Each number is 200 + 40 x the weight over its row's rms, rounded and kept within 0 to 999. Layers, rows and columns count from 0. The size before them is the row's rms in percent of the matrix's.

# k: layer 13 attention key, 128x128, rms 0.247, rows 5-17, columns 0-127
# q: layer 13 attention query, 128x128, rms 0.229, rows 6-17, columns 0-127
k5,076,164,231,127,182,217,211,203,162,202,258,149,239,240,193,220,135,249,130,172,229,203,240,191,184,199,143,213,262,214,122,195,193,246,254,221,146,222,210,211,198,193,177,205,198,162,195,179,256,223,232,182,139,235,147,180,222,177,149,314,269,147,151,196,207,136,196,183,255,169,187,232,195,200,264,296,215,137,201,179,155,250,279,250,217,218,161,209,168,209,271,238,153,155,266,158,301,215,251,143,230,167,204,217,185,257,164,158,159,221,199,224,180,195,141,231,240,168,172,185,216,229,197,192,168,213,194,127,218
q6,119,162,180,215,235,182,186,195,123,228,164,250,202,213,169,302,174,203,186,226,166,203,198,220,179,193,177,221,135,221,170,211,220,223,139,191,162,127,215,148,177,191,210,253,183,171,177,151,178,174,203,194,120,189,263,158,188,184,231,199,239,164,222,221,244,201,229,186,225,208,181,200,236,205,229,183,332,210,211,215,228,169,265,117,166,242,185,276,229,208,226,298,154,192,195,181,207,180,216,135,168,261,135,119,163,160,136,173,180,239,205,160,164,236,265,185,229,209,139,290,173,253,237,232,242,242,117,182,209
k6,071,174,169,257,172,141,210,188,187,217,197,187,259,198,229,142,193,124,257,241,195,170,198,252,219,232,177,222,185,146,264,226,224,132,167,161,213,184,251,210,226,191,177,143,311,53,103,195,174,213,236,217,166,206,225,140,145,255,134,192,182,231,171,169,241,156,219,208,209,235,230,212,206,140,156,218,242,191,242,229,178,187,226,215,123,212,208,182,255,262,218,198,219,153,135,234,223,158,225,146,131,215,149,228,188,169,209,184,191,231,201,209,204,214,271,210,264,139,255,248,202,185,168,158,253,193,227,191,176
q7,099,191,193,235,211,143,146,195,177,224,153,205,247,210,263,193,180,204,174,185,172,139,202,288,249,129,182,194,167,239,239,203,245,177,209,194,207,238,191,224,175,193,203,187,275,198,162,151,236,193,170,226,223,197,217,226,154,279,232,168,255,249,204,208,183,163,106,118,205,176,248,230,220,144,179,250,201,119,208,178,171,273,232,181,191,147,275,298,225,267,264,115,280,240,212,144,179,196,248,285,175,197,229,181,176,177,254,210,205,153,204,224,166,215,163,125,239,157,191,203,232,163,182,208,194,177,213,168,145
k7,075,232,208,170,238,218,205,167,195,210,136,211,192,216,211,261,169,189,145,140,173,187,202,211,245,259,204,157,240,259,241,214,259,249,160,198,223,128,191,243,267,192,205,270,230,151,188,225,229,226,155,206,234,188,175,221,207,201,237,153,165,136,182,170,177,192,177,167,252,131,228,99,101,199,200,193,206,137,227,89,241,222,197,166,178,202,244,219,206,162,218,217,223,160,208,231,221,234,256,240,173,254,230,222,197,202,260,258,158,215,163,162,242,173,109,298,185,247,296,191,169,187,154,191,233,223,175,251,229
q8,104,217,228,238,244,208,191,247,224,173,163,181,251,237,205,238,217,231,164,220,179,166,193,141,266,189,217,189,171,227,221,241,179,228,187,209,152,170,129,214,199,193,227,134,274,145,236,176,230,222,156,290,86,160,169,215,258,205,280,162,200,144,196,227,215,184,216,204,148,195,168,182,228,214,215,195,224,171,247,265,236,201,201,102,231,210,286,226,180,161,186,190,201,141,199,210,231,207,218,227,185,236,187,188,108,318,170,135,210,186,276,222,200,174,138,291,233,197,213,255,227,166,229,222,172,194,263,192,156
k8,078,213,248,148,233,135,268,218,186,188,214,136,255,265,245,225,159,157,170,230,155,196,262,162,213,214,249,281,271,185,171,196,204,209,298,112,175,172,251,235,231,139,155,183,224,214,233,217,210,157,184,185,214,203,176,201,235,161,214,215,204,184,195,208,265,181,186,197,222,249,203,255,245,166,189,241,212,204,212,198,215,150,107,86,174,244,269,220,212,195,165,243,163,178,230,210,168,222,117,251,203,160,240,207,240,205,201,237,226,290,231,128,160,178,242,210,192,191,163,178,226,178,308,202,220,180,205,159,186
q9,103,192,250,200,193,258,146,158,137,283,160,182,182,169,152,216,133,197,192,335,216,166,241,197,156,163,187,177,143,265,281,223,233,123,200,187,120,174,236,225,278,171,204,223,232,192,159,128,134,203,151,191,154,243,238,199,244,140,189,187,200,237,252,217,238,160,203,217,269,236,155,164,232,222,207,183,300,168,292,178,191,226,180,215,208,200,196,241,208,151,179,169,235,170,219,257,151,219,149,226,168,202,190,192,268,267,238,168,181,178,190,205,234,181,230,198,165,183,174,179,221,178,206,200,209,154,185,141,211
k9,075,202,117,223,275,213,190,179,144,183,151,192,230,227,210,165,243,218,233,264,176,111,155,208,183,188,258,157,232,204,171,160,158,237,224,161,137,104,166,190,263,195,272,179,204,187,182,159,278,152,212,163,219,211,206,105,236,168,208,189,158,254,193,177,208,142,253,161,172,205,193,156,201,254,201,193,206,204,242,251,261,168,186,134,177,136,208,219,245,239,184,221,112,217,228,212,167,204,184,233,205,206,233,254,192,282,232,172,207,192,175,176,235,236,241,206,195,144,229,191,313,140,160,141,217,192,166,150,173
q10,106,236,196,181,312,196,184,262,162,206,277,210,172,212,191,173,127,218,147,271,199,182,183,195,195,155,176,217,234,246,290,191,205,167,214,265,185,180,93,145,154,223,180,183,174,126,181,265,172,195,218,207,199,155,203,196,171,177,208,166,200,235,227,184,255,264,129,192,175,227,207,237,215,250,242,189,175,162,155,206,106,190,196,180,164,256,219,212,157,193,224,224,266,197,194,173,219,151,164,188,220,238,328,193,158,206,159,170,146,168,182,265,230,182,218,225,137,259,223,240,252,199,213,215,156,166,194,143,255
k10,073,182,183,168,211,212,245,240,179,230,308,183,181,149,141,154,195,137,189,204,194,264,201,190,190,246,209,237,211,205,188,204,150,185,180,185,247,208,190,220,196,216,302,216,189,228,239,229,196,213,259,142,144,209,224,197,254,129,243,158,200,187,150,160,174,226,224,174,202,236,109,236,157,154,241,148,200,164,194,177,157,130,176,164,185,243,186,305,238,168,176,195,156,247,224,158,316,119,182,154,209,249,211,216,187,199,232,200,198,196,204,220,143,74,200,261,209,217,238,262,189,222,172,158,249,203,170,224,205
q11,106,92,195,209,194,188,245,218,197,178,226,231,185,165,151,171,251,179,163,202,218,125,176,171,239,254,227,251,264,237,219,247,211,205,185,200,221,194,224,176,169,245,127,191,193,201,227,171,219,167,175,127,260,283,241,177,184,158,260,248,178,240,124,165,178,100,172,189,262,255,234,253,194,217,205,232,179,212,193,219,158,204,190,177,203,179,121,292,231,205,228,180,202,150,198,199,149,177,159,244,286,200,258,208,174,230,203,219,266,202,215,153,307,204,205,252,267,157,202,163,149,159,196,206,217,256,185,152,244
k11,072,132,154,188,158,225,186,204,192,232,238,296,182,212,224,245,248,194,195,195,242,122,180,201,237,221,262,218,189,181,162,174,148,226,183,176,231,182,216,215,209,160,196,194,250,174,197,208,164,182,225,134,245,203,217,230,200,253,260,253,249,224,236,107,176,177,223,284,209,169,209,211,145,231,218,172,179,230,228,207,252,157,196,186,229,267,182,192,179,162,209,251,304,187,209,251,124,189,233,100,166,192,209,196,210,262,229,148,238,148,203,73,253,193,174,212,94,225,179,184,229,221,180,183,186,242,166,191,131
q12,113,224,237,209,209,216,188,218,226,214,230,175,218,221,173,166,205,172,183,142,122,209,224,248,268,157,154,222,189,256,286,247,228,238,233,214,209,254,257,152,227,187,154,114,255,231,224,199,180,205,198,160,121,203,224,204,212,163,199,153,146,226,210,312,164,213,243,128,184,225,164,294,173,138,191,217,282,205,183,142,237,171,147,197,235,202,208,174,212,226,199,182,292,192,146,173,206,238,161,223,153,270,200,246,259,208,261,182,246,186,226,207,267,150,215,178,208,192,142,148,257,127,162,169,234,214,225,202,192
k12,071,176,155,286,183,233,195,217,206,161,180,183,173,381,161,166,241,220,269,156,225,223,190,207,197,239,236,178,230,118,163,213,232,210,175,176,152,165,157,247,211,211,151,163,217,269,257,153,227,225,214,251,195,205,216,220,212,166,190,166,237,198,140,274,173,158,238,262,281,191,168,211,140,224,204,171,187,194,259,238,200,175,174,223,209,203,162,193,263,206,189,129,258,180,203,131,229,129,195,223,223,197,205,162,220,248,217,222,205,158,176,195,212,121,143,174,215,209,146,200,280,224,113,177,207,209,200,215,215
q13,112,112,144,186,234,171,224,188,216,182,178,169,198,167,261,143,149,252,208,175,298,213,192,287,246,149,154,144,198,205,222,184,171,227,163,210,101,223,258,164,190,203,193,202,156,225,217,177,176,231,261,197,229,185,233,188,213,165,156,204,207,173,204,168,270,262,187,211,194,204,253,188,219,177,198,254,197,219,151,192,166,134,191,218,242,150,228,201,240,139,206,273,183,191,243,234,263,155,215,199,205,167,270,164,162,300,169,203,187,248,181,297,189,228,308,218,266,171,160,200,179,170,227,186,242,194,232,230,132
k13,076,229,248,229,135,193,121,215,188,183,218,163,257,203,233,224,179,189,189,247,148,184,169,140,221,193,132,206,265,217,228,158,122,190,251,223,220,212,238,204,236,172,85,152,177,220,79,292,240,206,215,124,164,173,210,136,222,166,180,207,225,171,269,215,232,239,196,235,221,222,248,262,168,185,244,196,198,285,236,160,230,188,221,199,206,216,175,227,195,147,268,209,239,232,155,210,232,169,235,210,161,186,240,194,284,204,214,173,182,241,174,233,153,131,150,169,227,215,149,142,191,185,200,222,178,213,142,266,230
q14,135,187,213,266,169,255,250,173,235,117,255,165,251,205,226,229,226,249,208,248,197,148,249,226,257,145,174,115,177,185,156,196,165,221,151,143,157,186,212,135,212,252,196,218,216,248,217,229,205,198,199,210,179,229,242,161,202,202,193,205,234,229,209,181,263,212,197,210,203,175,255,229,311,239,229,183,275,179,185,204,108,200,171,282,223,217,205,191,152,241,187,198,223,160,181,284,166,69,258,163,263,135,203,178,179,241,185,181,201,281,222,199,184,264,158,229,222,194,243,205,216,198,226,166,126,170,192,224,205
k14,072,188,192,164,200,277,281,184,225,127,187,171,238,275,228,214,215,205,168,233,259,248,238,266,169,170,283,243,284,141,159,292,236,182,186,228,200,237,209,261,164,180,139,261,234,232,225,202,186,198,159,270,218,159,167,156,141,193,199,161,187,170,161,255,185,191,208,141,213,213,197,241,219,223,253,182,152,181,228,112,162,229,135,204,137,228,183,160,174,193,185,240,177,122,153,185,166,208,166,196,183,291,176,202,182,179,183,247,207,212,228,197,253,165,241,148,204,223,198,188,172,245,214,205,225,143,151,117,235
q15,103,242,162,212,183,196,242,170,225,179,242,174,144,185,159,125,286,240,168,170,156,200,167,146,216,144,151,279,151,306,199,254,189,220,230,193,255,214,269,167,225,182,212,153,262,144,184,213,220,215,184,237,153,155,236,212,210,184,247,181,163,237,254,206,168,214,230,203,237,185,152,202,202,167,99,194,192,157,196,215,124,248,231,215,189,164,272,183,226,184,215,140,159,208,223,294,235,211,188,256,197,175,200,207,225,210,193,104,232,178,224,185,249,172,251,193,255,209,179,174,141,227,191,214,239,230,260,101,159
k15,075,136,144,154,279,218,184,147,145,151,155,184,163,226,173,227,172,259,271,175,184,181,238,161,220,159,270,240,178,263,164,211,195,157,210,270,177,180,191,172,205,231,190,216,162,211,218,216,180,215,209,208,153,149,211,208,232,284,212,174,186,194,317,160,206,236,186,249,259,201,121,147,168,179,152,209,231,195,204,209,179,220,186,153,222,238,247,165,263,149,291,152,194,207,196,214,270,134,202,130,163,182,147,218,263,197,246,227,154,124,262,194,239,193,217,211,203,207,149,286,182,214,137,186,243,184,195,194,180
q16,100,204,220,196,233,220,194,169,227,174,212,207,216,262,203,147,245,192,189,176,215,128,140,190,236,131,203,204,185,157,221,213,229,280,229,214,212,142,156,232,241,109,236,221,232,176,121,153,142,278,215,246,176,157,230,239,219,199,207,233,191,206,154,147,206,175,151,194,251,197,214,274,213,189,226,249,126,216,210,178,218,291,218,243,187,131,181,226,227,266,233,98,155,232,185,272,182,169,187,248,148,209,179,239,152,293,248,211,180,214,229,167,207,154,177,191,176,182,194,214,161,136,106,244,225,190,202,254,242
k16,073,165,236,183,238,135,258,105,162,136,199,286,187,218,264,178,200,147,251,234,220,175,232,236,189,216,175,142,209,241,180,211,242,195,250,262,236,188,189,164,154,173,224,233,244,204,171,119,126,267,205,194,254,303,211,238,184,178,233,217,187,193,171,179,218,229,155,223,230,217,139,235,265,248,222,177,115,183,176,212,238,219,239,203,255,123,243,191,147,223,290,187,231,181,221,160,213,202,195,223,156,222,179,168,192,229,221,256,194,184,218,160,171,165,202,248,156,237,147,160,259,173,210,208,248,266,183,230,271
q17,101,187,191,137,186,168,189,197,228,175,240,228,245,215,157,221,168,252,162,214,287,178,214,264,170,264,251,185,125,173,194,268,199,114,131,176,173,124,210,218,258,258,204,285,169,181,221,198,201,194,222,205,186,179,230,224,201,189,186,171,181,213,199,200,177,205,330,236,183,205,196,220,189,179,201,223,260,219,198,206,238,224,213,183,156,157,229,249,263,172,203,187,202,225,241,140,141,211,269,175,180,213,178,196,176,157,223,151,245,284,153,286,229,122,245,148,252,122,220,197,239,182,140,161,200,166,128,213,158
k17,088,226,155,199,277,240,180,147,221,199,235,197,171,159,128,187,194,223,129,154,184,201,192,188,205,200,219,186,216,244,225,223,220,137,148,204,177,118,300,233,164,182,207,241,140,164,239,134,143,176,187,251,163,147,217,191,306,180,166,247,210,199,175,226,175,171,181,185,200,282,181,163,264,202,177,220,236,193,152,255,183,185,138,165,253,168,197,194,280,261,282,177,222,228,168,240,153,174,181,210,229,163,160,170,171,172,183,161,138,209,198,211,164,173,204,205,211,228,150,178,222,225,194,201,139,159,106,107,140